Part of a small language model's weights: RMSNorm before each block.
Each number is 128 + 32 x the weight over the matrix's rms, rounded and kept within 0 to 255. Layers, rows and columns count from 0. Numbers have three digits each.

# layer 3 MLP gate, 320x128, rms 0.239, rows 167-203, columns 0-127
106088088140128129120075134191164134138169128124185152156133116071126160192090171135096152126110098119091134117164116151147141123143155088101167129141117176164135140107162103120176089117089165132121152143045063094114140152133157101193107142171141157146116125111066143123114115104158108102147135099138117144174099116118089108148155080165065148152151102072094109146146139165158207121139
163132083143092129168112082102111143141118132149094137119136120107117146062095122144137132103139104078096130089152185053141136092178141085170106081095153138153132118130133157153133129120061160169183082106124121130158173142148157111147111154142123117106102084180165054044100137146117095096153131103148122151039151065073113137082119141186117155114136099174128130056106126130168154153126
140088100161123163122107164149124116101156127162124139121120135135194133178132137109160110145137090166106154158114137178130124130091076120184129102126144127180127139157144160127130125129135118154157130136114127118127129173132088160081153119156080153121127147118136103157210165095078091135130101109154094123139137127178150135173138120124148094137090110083134145113128139175134161119146
112124102104137147127128124145134100092099094157163133118162149101132133119104183140175139124094090132161137080056056096179124089138080141111133148111154130083160044160097095119115052137183078109085099167174142169188189112159144126121096117137132034147125135153164108081149186137071129146127160147086126111086130120133166139134165069103093099138165131134103099111092102129117189163113
097133141128121109062108118154139170173107108112100069152128174134117134119126182057118075100105138143139119133132108159121123212149116149122129115095122099107175123155155174096079087134071137143116144096145176093137142137088195160095129107067084112125119141137113115163075191082193130182154119171110082120094144182066137122098176151188108127186152109161150172128088123190192164148070
135123113142109093110116119084169155125098145160128092089083129061123162157110168100150194118145149099149109161143134075143061084209126117130152154116105097091118105136133124128164092102127109143119136086161121165218160092099159088159135116146130134112137074159233131156115164140129120113202145086113154135097156143108175121139139123063066112142163140124143122093139099134149136110133
174162095128146124181118126160202116133087094129148125112158103130120136121127160184130104118149087125143154107146097149111139121098140062196078141159086107166115118197131178177143129140105100113156127123142070128101162186131118085072131157094131156160121155126175129126168111095174115125116149093111111131155052128107075128123168149069094063146078131126133156112117151124143094156071
154142112096196133105153107130108095159093096148129098159136158081118126097121118123117141134138121084084123082161075172152096095138083157096103146158078122109133122124028131135119083155147077082128094135179113167155158167157101115139175147117120101099056175120140144097144143136098118092150176198154104160086148146125147110179072087111148090109116139131137115145094161139164096124143
106178147143141129106095108147119090123036099166131146119078171129095136165164114114144073126114084096119179102107116175094074075145123161102139123131152149138111125168123117143112119140054154119161121095113134135129133112161123172171082120101116128141167165075098127131199093154126143162108161094160117112211111052167171174203106126140098095205141103119161129128076098156110171102108
054189172085128140123128155098108189108111187145133121085129127128074145156111092131131142119147107143084066159155113152143075073118161088118080142073147064146146111110109186116118204220136172096135093140154122109153119110115130161158171163108080123088133153115100165095151133132087098173100131124171098145164079122119104164144141134078177154133160048138165146110130084195208129138140
145105143084176165132135162127135161144157123088133141103121190138128136103150087056158099164106135135140083149100081167102151158033159179104111102110107132145053107107077115105176091115151112141106128119170092121124139192122149163138168132104110163103135184113108059156100167088089156117142116121104141124171124141083131123114119180089134138084156229157070142070129163121108119155201
133151138150122181100151125056147122072178171122136173142108100117193145164124124126124123156078141137113097131087166135180174096138087134095143127137152124163113128164111109084142104146143070141127100185129172131125197202131055094121144123069156186182108161164128066166138138192170159131164107120142126084096144171149170144115147147126142168135136082149124182102108177101117043166057
119166138135111129112150086138120130134130074095140133126169109129118126142086180100147182108124153128172049165124135105151144151124141095199143118106081058185101122157138119040172184104168156151162142127137089166124233124127120125027110138140137108083132175162124112092143171136107128156114189185155173086047137134146071101130168155112057152079083195120102095085083132105138130099112
101129143062108090137158150152124157117146151119127093113114138088036142135086139143180126083131175121092188071104076137080158056131114189130089144111138117137146118117143145138144137094129152087143137129100086093132199091144151117124131146141132140115160192165149135141196143113152109128117129081121137116160122136147127108087143119080153091104145066126117163110104155152135109125084
106116170163141112085136142143115173138185185108135097119089133145122160097147134120131159181159082164169180090174217130147143215180134148158108146139168078124130116167129087137148110143159113047038139161099139134179177151112080196145157153121134123131080120157122098158129178143074147116110130148128085163118132149129190164096133155144110153115155185140119165130161150041161101111118
104157131168116080131155143127096122141094190108135120138121188132132091126145110165133078089168099136119124131111125137126117133085141185094172117132127189150112138158114142126138169159118194183138146140132215043103166085173127191119139086081108084095174110094091098082184085089121148170148160055114096188141144107150107091135117116085144154078133105126156101118156113117120141123184
135108160100131096186177120188162121201135094130111132101098084134105123130107105124211114068138094145072130121076091101116119216108162093166136173135133153064135152102158153111131128135143148129121142098105121152101099138123106103143144070116137159098133097120143128198183137156164142120127119117177132088163143158093134113113145117134155159200101151116124119145075119113074180151176
113137120131125163103149163134157111133120130184107063133073115132164139117107146152130127146073134123150101149155125101134118136130115074098179095073091107098147177133143097119188074113102143121114096095124122187094099127145108122120135068100133160087112179082103109154113099114107167104135102174129097122145110134100125129124161166135098175182156124066206168135113134115134140161082
132136149159087149169108137126121135091124121104140122095104130092119161153102059086179149133084087114109097093114097158157072096083174198098079152111120195147094150139110108078120081105169129155094082169130166076100161156191103129125104156112151117077097233120040151181139117125197150114101143093121087123142155119197119150151098088092147161074118106114121142114161138182102093108162
077067170140119035152193072118106062190129128104158082117102156111165127172135124164097179137143094180134115164114202130145110152131139145130169149160135119142183155129124110123129132139110179157133096204058113174164179154131124100103140169121152114061108100136116069140165106024109099109159125119095093070114127119144096084197119140154153176126194145117155133062142117115173136104145
119134104131153135138132176127155133138088120071076115126143122103118162160150107123237104119111133101114125076120095104141140113056132102171106144127115089161141075157125191102129155138137117118141151131201128096109159199105056167057146133095132168140218179098129084110125117090134156082071105175112180160131133129050120185165177120087114133154142139168076172101084142013109127142167
043105147103209111133076104149125118127166118087162145129124184144081209104087148138250170173112136103118243086105186130151156136153118137083126127201160139044107112131140173100148101155153124104160096112145120165100151158115062089146153114090125071164092117128144135134159123155169157255174109165081148127051129092144123110116081054104089109172092132045112143116112079170135136092198
150130095096158142131127097089122104103132143136150114135127140123129120108104131099123146156128137087114128160109113111172137142119161120058192037163122194129099147073117184116176072126139112108126130148128119153116126086126204058095145134133132134098050126132139068167119117151113140148145133142121218152107142094147135145134114142084147146146122101100143204123145151079150117139081
101121136139168121091180130109092072155131130111084168145120137126156102136102143135148177122125110110107115041078173169104024092087123182103107113143086095106152050144203111106106137116144155110149155130157160166093170142107090114126069099200088043103084167113126144164104127103119084130093137114124141170128176090129126152107116141146128144083232104124106110118193112110110105095108
095133109091103195119133120149110174146149183140100123158117167112098124121161134121116146171095120163142119090119153104178148142164116119128132065092130148157120166119159122068140098158084153110136140144148141133124119144141104128139118186137189141150135117113118049088117145110074132197149158080068095139120120148057108143155060110120071129129123100141089149165052105062127115053095
078182055139113095122148128147114164146156124093155114093115119094134114089152107163115177125176097155123047134173099144168175164106111108142151160151100128088132121157116178129170158125173139113122144045086183105099113133116125121182127106143203144090113099135108140122088170071193119090169139154121133115128118085128151107146142125205165145109127115129174148058080183106144111144089
149115114161147156129101125117185139130143099123151121148142108123139127103098071116163119187138127143077116187119160149141097095104147137169143128124152197141150091142120143090093135162101130120104166118116137150163145164071109111101145129135113160108112132133131126096139123140067092166087090114119062139122138141143122130118109212174180183114147189155076172125127124138136120153127
110060136134149126187184175148085151136133147146154110130151104158094130105092137155126136136171111171125128094123127123101168152129111132166122107107109156182098112169086148172121105105185168188168100148101129117123168087090123166134087145127156117099154130100095156117188083112117089159114138100124123126124167087139112144132116111148080115183088133142131134091177177096114133134134
168049127125139128127136155141128101114147133127112103129072145165104141108123109131106142126114153154137088138110164115149165092163126130159135105154116170145129099132098135142104114160116147166123128107104144094168130106134140160127087178158167143127101126116133183155170113105120160139144215109112120127095097160132102102176117125160134143101168137091142153085116164170139147125139
163099069116106063180164121136136140157164176123130158123112061123203114112156131118104166151110177195131087124159039139151110114117145155124145100179097135134160125167142132155117088134121138120104138153077138118142096133145188174115113155146110149121142154067125140105116132144094112146113101134101175106130105107075096164157126081119118131124141060122128128090142161148118131093103
087179203094129207102104109132145134163127104094107163126156131085135131118135129168162150137174182100093175092114134116104200143198077097172125083125098122127205113178136077175128126152161105094144188149131124172169169117155106175134178180083129163152169124107149120130202150184119136099130147113175146108092129128116137137189172119142150123180090122185163163120093132200133097136115
149100151131170128153124069157101137140118154167086127126144106141154091102137091152095184134096072158108149111107172141175089164124158115104157035138106161139136112114113099122111106222115123155120119168134173137134116154153137133061146075127076076154134119127106155114133155167075130196123105146109156137107140123105169120124163092163088139116146108113120131158150154132142167106129
097095203089143194127185090127091192110102172112105155098159160183142125136160146156141127113158096148103145101095127100137138120173171149147074130103119077146115089131108100189136135102126099165139154095143131146066155154111169113080119136124108155120176149119112163092104149145175120142141117187123109174105123076110095152160141061087125123112143188125126108155130156181083095141128
136124123168148126166149037126150148105123165130167073147177153156136104112124171143125176120131102126146117143104117175177148170104147079154137114166124174151141100158111104108083116104123133146192083066102102141119134073105124088182110161139074192129128098145122128147133154131044147121116171110094143141076131154162136130167127134097114172139131125061136118089152168166151082160166
103094121229097123073164172116142025129114118132104081123100149143139114124156103138131142130152156194119186174138130129161078082192130169138111166118166091128115113154095087158190134130130084139165098121184109147136130139145089162068155098134181172126096124192162117147136075136133123117165194080062072086114089122138112152120105182140122142168100158149087157146101140141129110095095
154106154153133146123087118122135167131137138101154132064175136155080146103139101093176114167089169117139153102138106121164096129110194127153132156147147168136127141126104129073135110118101078143134129140129162131154093134115126066133172131184125072133102084132146100096153099147183113132131127181110095134131133125110088137163138067118145137142121150120184141145125097147126129175150
121152134114112117119126127164137127053098147098081107119177130118153147127129090113148071126153182164145119146108120128153105127125094137095128102099152133029118119075139121130072155152098139163158108104106179107068170140145152106135152123165159176157114153179106137154147138132110101116098141169144161136129178089125138126130146147154169117123094201087125120111187117127120049147186
# layer 3 MLP up, 320x128, rms 0.23, rows 167-202, columns 0-127
121144088126159114146139120162182106158112157138183109162139122084162153160094138128112137135113104077109120124163085167175138140162170099163100102172108177136193162109183114110163100106106112134114147078089093142074148134097129086124165119134168150122135137037083129115135099129183108156088149132153096142168102094157114126152163083152088132133143129084121108161165065169132171156141
133107098075141138137102118120180150156122118156147166121172133143205147136118159082120146157106113141129135022119104122122120134139140180121125189151042116151128142135151201087120129181113099168119163172114113171143150139129123108126140112144183113159172106075118172070132138082121121042078170167181118103203143128117119117122144083151107144039118120130171165201143059114119109103162
101189171092073152093127140110149105194148126125095120105132161127131158118149143143133080095152114113145148094127119147097103196121159095101160144157167132134160135124159111117139119150139133096133124126110162104146153129138140089107141134118115132078119169152128139165126164131101136060164115147093143117116127132161094111160128095178114119149131147185106096120133033127150158153177
087162145149173105200136126123096074122093145137161125119136130163158133144172130115152161104087149108135184175123110025140126105130089127093165141076180158110132138166125142092166095099116116116151103200072154160070089120157084120103134070159113177151118127129177117155158121155143099141164080165125182131122128135123142169141127085153084146153126098103141141156119129166123134163176
153141084145095139117119071103111090191169143135071127120135176079145140092157166139149158129140149081151126113134094158120156141115081125102159070152152097086142108107069192088104122213068079111138124110142120101211104147114134134028152114103112112110134092056122140150079134116151117085170117184120068119171097155129129156100084126106118099122094134128140155147113102108104147109130
114144108095208126156142155145115165135105105155127165165071084165144207110176167120164115125127086173177152064168102182135117131130160090145118171124126054186142152153094146149150140170080159095183156152072089144200108133119172142092183136138198138133118141119149138098105139150121112153090128161104104107119111092159173169090131107082075107161172109093147107159139137096186170139174
066119104088083126094145120161088097129150169117125139148131158122125143157173117095127152136082169127146065174140119096142146184174149132103146082071114128067165112099109088105119143123141106147111132090103162107115084152108157113160149101103126154096126142136150129127140163129134109129114116183081190083107142127123163090115116088150060168122143132120098093144153088149151134134151
163152114124087133111114137111117149168117130135110089159143149111150107108136081150180116118098114205109118146100121141147123118141161131145205085133146167141131148133088125167128156077123134095133129160080142113093183199157090115153069143104138114114140176163100074112154157154091084126105139171157152167122106119190100102150137154092086139106138084103110168140162144166120149125140
066131152121145155122087139196150123109160137155128139125094137120090200160126109143185097139127168107091083097069104068090137117161111127112129099120151115153135113120135131129110126053107137108092104140173188089099123152156109111165070128118158096123086170118123091134165138172102113175056140104139094161143084029158195146110133128131119125139159127109112123125094090162102151118109
105175122088153119052125139111170143116123147123133094060128128133135168116145115130104153103147141124129135124159064097117104094116139125149076121194122091130088148077167143132111136172203093116074127209137094187120086133226111140110145189100171119166125176093107150092165153138154077132104114157194166151129118148094063173137131120124144116094118094131130144119119096133149089156135
113143072118188083144116120178144160185153156146138140072127066092138104142137149157101127116114139145142152156177128119141097043119060110080100116088010129152190101120147134188181108159141127160159169146107140131175090089113158186138121115150075102133100119093155171084036155127146182082166178103126127110119078202073086155139106112160221168110164144159120055137122092139154108126119
105116184120142136113128124136087108153156141132206120102107104170089148109122096168188089091122147178197146132117115125144157119135123118157114129091098135153120156129135126137101154139117172121196173102081105110142139108163111155117129107181153089079150083081113194077192133157211090126103089068114072123102187129139135126125104140078095105113117111089103139120152068122124176215142
099136174140163109139162129100117157061148101097157173182089165142108058166114185108082150092132169126184143123088196111135071151074181099179172092118097142139091182168199195066141168140113120143128102101157170095109167120106107162081147159112098062106157144119050138085177166111090129132122138111165161152105107147087067139097098121099157144127198120123017209077091052124101178157156
157115086121122135115153088121109168121119059098115113123132174162115070128084126124141110119130132073110133103095145106127179150048074119118114111076121151144100065095080017067128097106115135135126115157137161103141145069115085105112174126099161095098130158135169101144097115145163131151157145113110161149131072124148122090096139104139163132162077207128145179116125133145086154145123
155140128175087151158111106139105139117169182162069173108154201162187134138130127114090093179088106178084118142109088096134159118137118111113100110110168165138141120144162082146112122056142123112069148082109130073133124141136146136167087122141106129118157167182171088148137101116083132081155136163162170121130107151150143110100131156130133160093168142152123140123119109154110098105058
129116117100142116117113177155165122111088103108104070119074084169146120137103141145129089147164141100134118171128101107126131152130189143131144146171096139125119115161122114089100138093136100119114140126126147112044153141156133121151112114151175116140110118089141137070146143163188067137040117127123116215185094091147147168125177111118130122147106156073089087127164111116078139175162
167145138082110145117106137145107117021098104134170032105133092134158169154122139192091111217129140148185141144091154125191141098135142105137106109142126176124086155172155131122119125165136106096147137156160156073140166090135143126117154118139130113106148102134050121115154111124176139131101121131148173144113091124121139179104102104116099109083135095170161086124160179109117124139165
184138127124137162084136181097131082141120092129100076128105095130118125165139110139186142143103139053152133119120166108125083156132129100131154066143109095117137144188106098136140145150136151094103110089128104130083102126122109152122121158153095152112131158097142141134097111124180144142130123111140122109151100057127128159140177127149169092148178176087140159150170115095120125161103
109103107060127097115103144152128070141116162127099143159146161137108105127128196154137099178149138117187104128118143074164117153206055150141122116099074113097129127117155079222163168138181106139127125082139107170152129105118121063123118125128130120168090044124123125113130128127101115052143123128131166129152122150102170143093145140126177070090199157082110108096203133098130160124135
058143187178143165189101167189105125104122103135099131100108137061104110083146136136161060190214102132114139116124099100193120020132155101113105146122149122175136109153149150172096145153204033087137147064191204129074082077124127145136101078217096091109135092191084108113104171196125163128126118163150127151141106060092141080122110191118145099170200163131155140157078119125143069089156
150181105095137136140132077144135103105131084151085114055160104118134137095118126064086108099126111118110162152151119165103109111141175124078077117119107203132189128168215139103107192182175143130168140069094108120157116065117094187154102109203099127107101108099109138147129144142110092199134133133173136082115068123203103141141171079170148126082115126103052185093108114108120096136162
149137159151131118186116141160106103188166155147098220069149203079175161212130170109099122090124059079110105150151118065187153145157142087128193114077082191199057087097133108098124171122101095197083205169104054145104114131107117157186128168127182141101126152148134130132136104097126121147127097147039063110161125149082190100143080163133108114130155106158135077080114082146145182134140
099115050108114106146169099123134110110143139094101110207131150116133097109131054104125119092083086147120104155178141148144094138105123110121204087167122138180121181093135116152155084106139116107137101119129158135132148105071135136137083150099103127187108108117160130193109148159178143159160131151111193200100141165141186131071202166140147157147161135074136120129160162136094082174107
158101076161134105133167129110125133113071123158142081096121133175099160140123076080076100162160158148152084165116164122108175204128137079111142104097113160237123155126078131146109125105142134175158111107136104090086109117132130101152153164099138174094139134092097108189139106088140074138143141121136130080098200100127147126118158126122174142101068139130178163092115094092148115098143
113153171129119107111094134126155155154147180139122158145134190126110155133138161101127162175083087213138163089132142107186128116130108062097105163110130129130135119110125121129144101110097153106082194123156155141139149145142094145121144149129126166103083077104132138103138139145059120158154151158085076097119113155048076122117029155109105172121130092149122112156118140077133138097101
085130124131148130054113158103142146172134114118103103087106121141119129089138082150077141118199132168159078160156128141178131170131113108146179133159123118066105109106134143114162169124192116124132181108152166154135090119133130190143118043130184141114147129140103124113078189080153148102149138148130137123121134105118136122130153113173107147069094126186111136132108185099187122124081
079097091106159136154122137091159121149129098147207184112118135085101116103115094126141152140144145131179113089098124150122113086130145143149151122187189138131113099075028146132149136178135159099205116145102121125106147107162114086132122148109156098128103064096024121170213184076103080085097155120158167103113165132160138129135148088135100094144131086082098127149075122083121172122098
125150083128165096130094093133172126143086141074141120156139136128167125181132105037106105085092118113135086144135108141094091108149120119158103146158135089042139147138136105136066131169045103102114154110149124111158114129135161150130166072117130108193122130146130193159066155097107149102092097136120136115175080111119184072079139156150143172105188133133158147122080123160143154102104
116061158122079117183157142068128160114188135138105110153154098120205134185131121139138134138173063074109134171135116151087109115133044113137070152094110107131088149130167123157170144119110091095150146194161169178123098143121153207089179074145037072088132150081164113089100080176084134130131000149153157135152168051135163124132160169073117135128109123199189102091141150133073127116152
113155156191163162096097120171104119078126103080105121135180178103097107143140088073114155144111112123130142097085168138126135090159102134123101112107163128129090106081092132157147188093129077152134095107171127121127179080167132067160147115146154113137079129170128117113081150130117119157140137125145032136115186091170124085168121141127087077120122144155169140177170095132144083150149
116131145122120119149102090122155101124129092142160179185091111084163146126121163128117107090070148141135163128102128135174121143129110091126130147099163157122155142110109110200163177063123167140159074140184171136089148087183059110116115133140140205163137085134155059171077125124107104116111166116167156169173110142084128140180121152126107154208140111179139121133129131158181099191141
159110148131126143070124179133126171123165120105163133115149057155104209156095148132119109122126123148201119173160199092107149172140098076105085143124148214133126120145113147120132099084095144131147175118105125103147072085101146056121100128108163186186142143154117088158133167115145114105172164094128086103114135121163133116188140101096142148154090139148141127128115075124123182132158
076139143149117113127193087133170125136150136135156129045136164172137110126118108158077124124134095149152142084137169165149133120208142180136122138154058169148141146184146119225105096156140116121078138074103142105070088113143178131214144141178063108093117074079117113113142155156143090116104098091137116138122115108137109128118146146154126147160129121092120111149109130169106146133103
091103145133138100150158051066165136105145144108124063138156118170119147121126124112117157108132103139104138154133108193122115144098115092128191140175156176101157111162119069106104103135128127121190066093104113114151157109080117114185099128126105192144104103118133117146098104135070099122130138141143164130058130158133130143157111118136124157127129145102129109124171179211134088142138
121152057114166127169133145134109084086114161143113156116184133043129191212076099090123149178114091141193175097134133215130115155123135145170091174166074128154100087078151118110179174135137131124142142141206147155126115128120151154116077122155125141120150173143115189108107146058071140135086168057120144116068120141138132099208123080094141154156119115141129143109133154097165157053107
129105155179145171161103099090101176157146124152172069089200120146101120138159075156163102141091151144139193130146104118107137135126159151119143138110123169131097134130073127126128123102076142178117131124103191153131146145176108129120140124164116110157165139116133145150178083147235122142125121129124181142138137131121151110180174072131127157147111132143136100136136168074138076173095
# layer 3 MLP down (transposed), 320x128, rms 0.211, rows 167-202, columns 0-127
159071089188129093103101127131129101087111071134186146174157096128124131125114126112127107132109105082119197102202138073097158119112140105126144125179153109093137114113137133086173146150155165065149152134166112098174136142149138124162101146195132091178141070176098148153125156143144110106134086141150105118125136142098141123073131142113057108118210144133110157176117113145107145139147
149121145053090089140093150181082166121131223086176121135109062097044126070102119149111092129113128118225124125087115131150159092115135125082138161111148099181119130111116159129081170129163115126128069101080118083180110125108058190129179140180027143104142140161121106171130156166138174154120110144086145080114126151085143110130123115108116144118143191146120111146155147118157133116181
162120109162104120127181104111121121113139157161114132099182114132148146138089113097172133139150132060114137149107134147181119107126125160142126092106070107114169117194069146119094124117163108122110180073165086117112124134126159156178113141203164177146077113181173149104137161125123144188173123125163066138142133114093175080144138147084130100123099103118149173132162183110106125122111
125129159127124108098065139069159162211126146130109133113179087134108174117112158146078111188151081113166079142140085081113122164083114078147138122155126096148110137081116097139042171093137126151138130094128083120115111118133162126124127173103107154119152102148094132124161116119162076156123174131121155154158140128167116117088087144145128141083021124160062144195170103138129089164123
125094115127125100151103151144139096103125079133070111104088102152186134159157065140146173107148007107150125062128120178110186115134100107132151101140168083118115170161123112153116179083141101138153114124164133108117131109175114110169100130148127102171145128067142144097194182134167168179138106169110123126134114115097141141133133114109106098116094131123076092174113111146110081143102
127109166087082091056118125145113154106126169109160123183098151144115093116126086171172214129120152130159118092135130075084133168158102167153144158111098066121142146099173101227151139145159087143127159089173134161133069147059090129147132115084041115090117148089166132168111126061088150162141180142110122111124107157115147147097077126188083102115119200153166083109118106080091021153154
142085078121104077088136167107059136150162170093067120107148177118140152075100127110146195107169109139127136131139101139173171078135137142168093117144133129138142154059119089157121151133144155119078114091152147144080141111109158133137184146115122126124066113145154119118095094098120134154124131123175101118140133120182176123105112085154085187154078141097094150100111087188142172135142
116144118107109139133094045134166192141099114119134124083121115152122106121101138112194105156111148156131159154094168163134128167117170077168188142121115107076146134210156142152103117160161156148136121079121160090107113124164165144088121200080108121167144078126157132162118182094110128142112137138093141112149110135093131143131128182035083161163155138141182185075128134222113173157140
132129158121139109103127065138136079166076138125090144094077176161120109130145129104141170165159108142099167101133175110113132107165111134160091126045115121130228174091105137091172097129060161128138159126121143141122192090086128096119152132172109150112132105109156131144132125110127180124187093137116115087148102127155102139087168087146158112144140156142103152053119140039144152129184
084208137124159122128119168087115179117148167071077134057111136123129156049113126153126154138150065158044117156131128099121059143138171100131143075095159135086150143090113152144161133153086090109146094170155123155118107151016119128128138121080168102087101156129113162137144083152129139162116140073118149168158156143111196116116153108073187158158103072111119149115102115121169099165119
164026126102117106119161119131110064116155102180120093099166113148149135167086101098082167121165118133075197095138148112148149134133177118107098118040067107122153132135073168139184139124176117087120091165125074143132139114112065130142198093137178146132093165146079144109145096117076154115109044115145086092117101144108137091055092128154134132118170118155046145146133154111139105146154
123077133125071141170147116167230156124122100136062136131135159187086107118155189096084199117120141143100096154124106133134133141096126181085155142164090146120085137057142105075098125083131079145118095083138113178124150124094160107166140203139156160104106196145161103150110126162043120097127150160137193128114131059139122191122125084168126163102137117126133091117122139115162095121127
137126123163119157181119116134143113153140147128122106151130116128107143125112132133111088213117087146070133169150188167125165132147148159196127154087169060090152089089104138136107121102119124157138123125116103091020105077069123178163135146156126055118149126110162074150145071141073082034123121126182149099091099106078057098139110110107131159149123137094115139105086099081117119139164
131162151138141149151158170134135083110134120058141179135108094081177132182158171119048123142098152131134079156129115092145072135160176156131151160200118101163124178132107131130158126151067113164163207171110140133129138186136121124110120136151124127158082097078095113084064111058174200127157138177141122132124171178146094129119091150078140125179124126079138091151156164131136109171138
141120080166078175124118123067122101125137079068113134131135102101124155080158075148175183119124117080114105136063120149120109096153133084149119126173136109115071130116103166121131158180107123082107113145175125135110111168160123103132164118203113090142099076165117181109144117177181144138135107088118121126114184100127164155124126127166089054146153093118123180145105073150110159098072
107155157120173094088099141095072098131090111121126115077080181091153168109124119186134158099104161130119079130137108068091078144117070176124161133114121133185133140121113096139201104161111132126091106117083107169124137107149112064106129111099079116124136054064110162114151133114146152118145218156107161115114191129121116105109147117152131147126120124194168113158121135155140106127146
160120143126116101145145133150116074091113192153104092088118155112110097183143122167124117081105174155142117068085088122111109124099154124105068145084115136139120135114149198163105115109141142149127157120125069136165121070129120051127121088116073155057143055140165106123101118126053078101136105138146218173120078084130118137142157143156134125167109145109127135147146093155106130134064
116134088106123144110141127164147111147141161191131117131108121186096163097096120131137135106126161067184124145125135139151175102103136124122122073104124188153129171178179126125093110128110159123154125127099137168154136138118078121097163115107157231124106138070111054132141145079084117143116079131165092072167129132130152151142159148171141164178162136084168129114148099115146088111093
122142121158128083134194110153041143139104084173129119113156170081189086155108117090147129125084142164166187140119168186142111142129154194135100101127128165090143166144100112154132157127106127126085142117146118111145208133124072119122120111099162088121136148083142115144036112119169104150145159073153088174118148194121116140090168159133098134032096126195126153144105100120099108150060
140188173189130148128122138096155116136158131121114145113144143182167154151149109122103184151109131100098148217064178119090111105136091114199144151087157118109118134100124151131153203170091133135140119171144147180207097141117142149142139111100164148120134081126160178114197075097045131159168168170101121114135131149157112131142109111102080091124182114079093115027135096161148194141112
089159143167172097169185125130168112156121102095128174076148152145098104126122102101090165163154109121105145115098174192144145135111137156156080100083145158118167151136150100147104153132200197091097143199105140155099123072120163161095117089167117122132126141084174103164155169105109123082133104090083129134105145097146098194100110066147164176125075166134122109153067103171148097138136
161153139130158124138135150138136085224137176116095131134102147124097093123108172113195071182142153131227110026130149075129188115139134067098147172124095168112115141114139093103149186101150147131136120084172094136098053126119133123118092158163118135068187173174131074118153162133095140109099161124067106084151135156088125180149117154175164099067108136102114120139093078161152188119153
161141139059063123102109153186160164148121119122124126145168161169082109113156152138142044094149147128155093120168149155107102099160120177116123130130092107118128148125115111164145121177088108159078139137136152077132174098167169152152129029143126100146127129099131153153136137092102161105091165080138111149127082094100134148154168145114171122146132168127066161169095102143101159047105
157118155118195111136185163114095130119107117158078083142085102166153152143130069070130155149117140119191107120203138158133129122136107124147112131133087085124164190118119113109124140108188108127126175130118099096082076173123128117160145133165109098132106131122149142142099133158152091099109193078139122095072139151092124120112129138180127171101078136077075085089087128096088115158145
125118129116080169137116163152187111155153087148086089187142157145129128152123134115091153138145101092154109115167135145106159130174119062124160119129133119125105134112101111032132127143121120117081180099172137127108144094112110100156091170109108149184117099130080122077121158149095134094132075079089148142121125098127090153126098110051128126118172158154181034167115165136129091183125
147151120140108160116127155141115153095143156149199114159133177055162137085128070181065124123173175135126132106130117130113161123125091112094182173124104127038111124202079174119110156117110139115091170151136142125162150122169106120154126104154131158109072050135143168161095116138153092164112083136125117180170131126109117133134106164133179220105119152112150135128083188079142118146130
126131176106128126128173071186085176102136116117112144148047161063141153144132136177099077122086164086048149161081095136173100155079121125122171136116187130117103118146118169159053117080088204143122134083079137098113101136087107156144174156075112130113139208117150108164129093150163138135145107122150114102139133105107099156150127151108114121061165135123129153128161093145115148143125
124123129128153143106132093117116166080144160142130157160114147065173086093144147205138153125132120126156135113143131154156157111109105080197143113092162124097148107102107151180128200129151128204109198168146151074074180111174118106130097108174068142141161103153145087128148088106138139134108190108199125139133157165156134132105134124157127156122148153123129137077142131137130122202137
121107073141143089098161143123103085091120157150134175149123075088101018081115156116132110146062137068157162114143115132113137158041093135120141147171152035096172123086170152162144120126152142147199132115149064110126081167148194107082133068151109091096131026183123108132134077149118059086114091168102083100176127157147081179090072116092150158116153109202112122134168122154124124123150
127151114085175134154128100155132166138119117129152148116165109154205171125149094119110143136172087126161155120070072124138157077124116103152084184107175132118149110132048123171117154164184153136150110162123188114105122162164117125103091094159132155116173128163186122092143106142140168119046147161087156105131108117208144088175133178104097157138163165079134154089126181113115189165094
138149114162129191129146140080099149096153158116123156116131145161053145161126084072201124129117134158095126141172059075135142099124100075215138075107158128156161115170110092117162142161141142153104102135148120147091150116076125137106114116153161135170161116119063107110201069146114140068122103096125107192118151165141148158125213124073113153165165157107139157146099162133085079117122
173101172145123143137127117182131079107094070193130100133138117091158108125159056105097207153099137141061137121133095122087142088101146101101133134134135107097117083141122177102122152106191092107118149152096100158153069146139118165108148141113084180118133062116134150076116143158114130127068142113139162141106128101205144130108124183124127106128110144125103126154118089178179093151178
128112108124115084133040173157175119172183140129095128163165106074107129121092152175163137167109127148162116101118107114099112122072150164129110092111104166200106147126120104113130125130119120159178127120140149151112025127159098169116125146103129184068172162074139143186128126084161121117165068124096114126170104112105067138148111166192151102102130086133070134146140136134149106101144
150183118094163158116142118166155109161145175089146166130136118162107129114100137146177117155121131117103129137161154131143132120122144129079176099109099144130109108181124168069124139190124131140117172163138119087173118083129149128104140110127067126117145192123127114084108113053042153087136152131122140205180113075123085123115176171098140119073138144149100086195141073177144109080128
093139115095155155192122129164100171128083194084118117145133137123092060124220195185103152116102165084135178130108113167173142113117086143106163120104205161157100129136168130147093118097120079168157145132108088064185104148070028109183107109098094104113156114106122196108174134148098116104209145107070146134188123101115113098098144127120170163113151110164139132088132131160137046097148
164095158104112113130183060089138129102117112132119119132118150081167114066128162135030118110135131140174120139165119112158091105137108107126149113128096136156137107165136163153130151079206143171090126116099093102075097139120123175061067152126145143081104115116126092145085157144093161162062124142105148153134125145120136098222066136093141101126204085122120113139116097158082164154090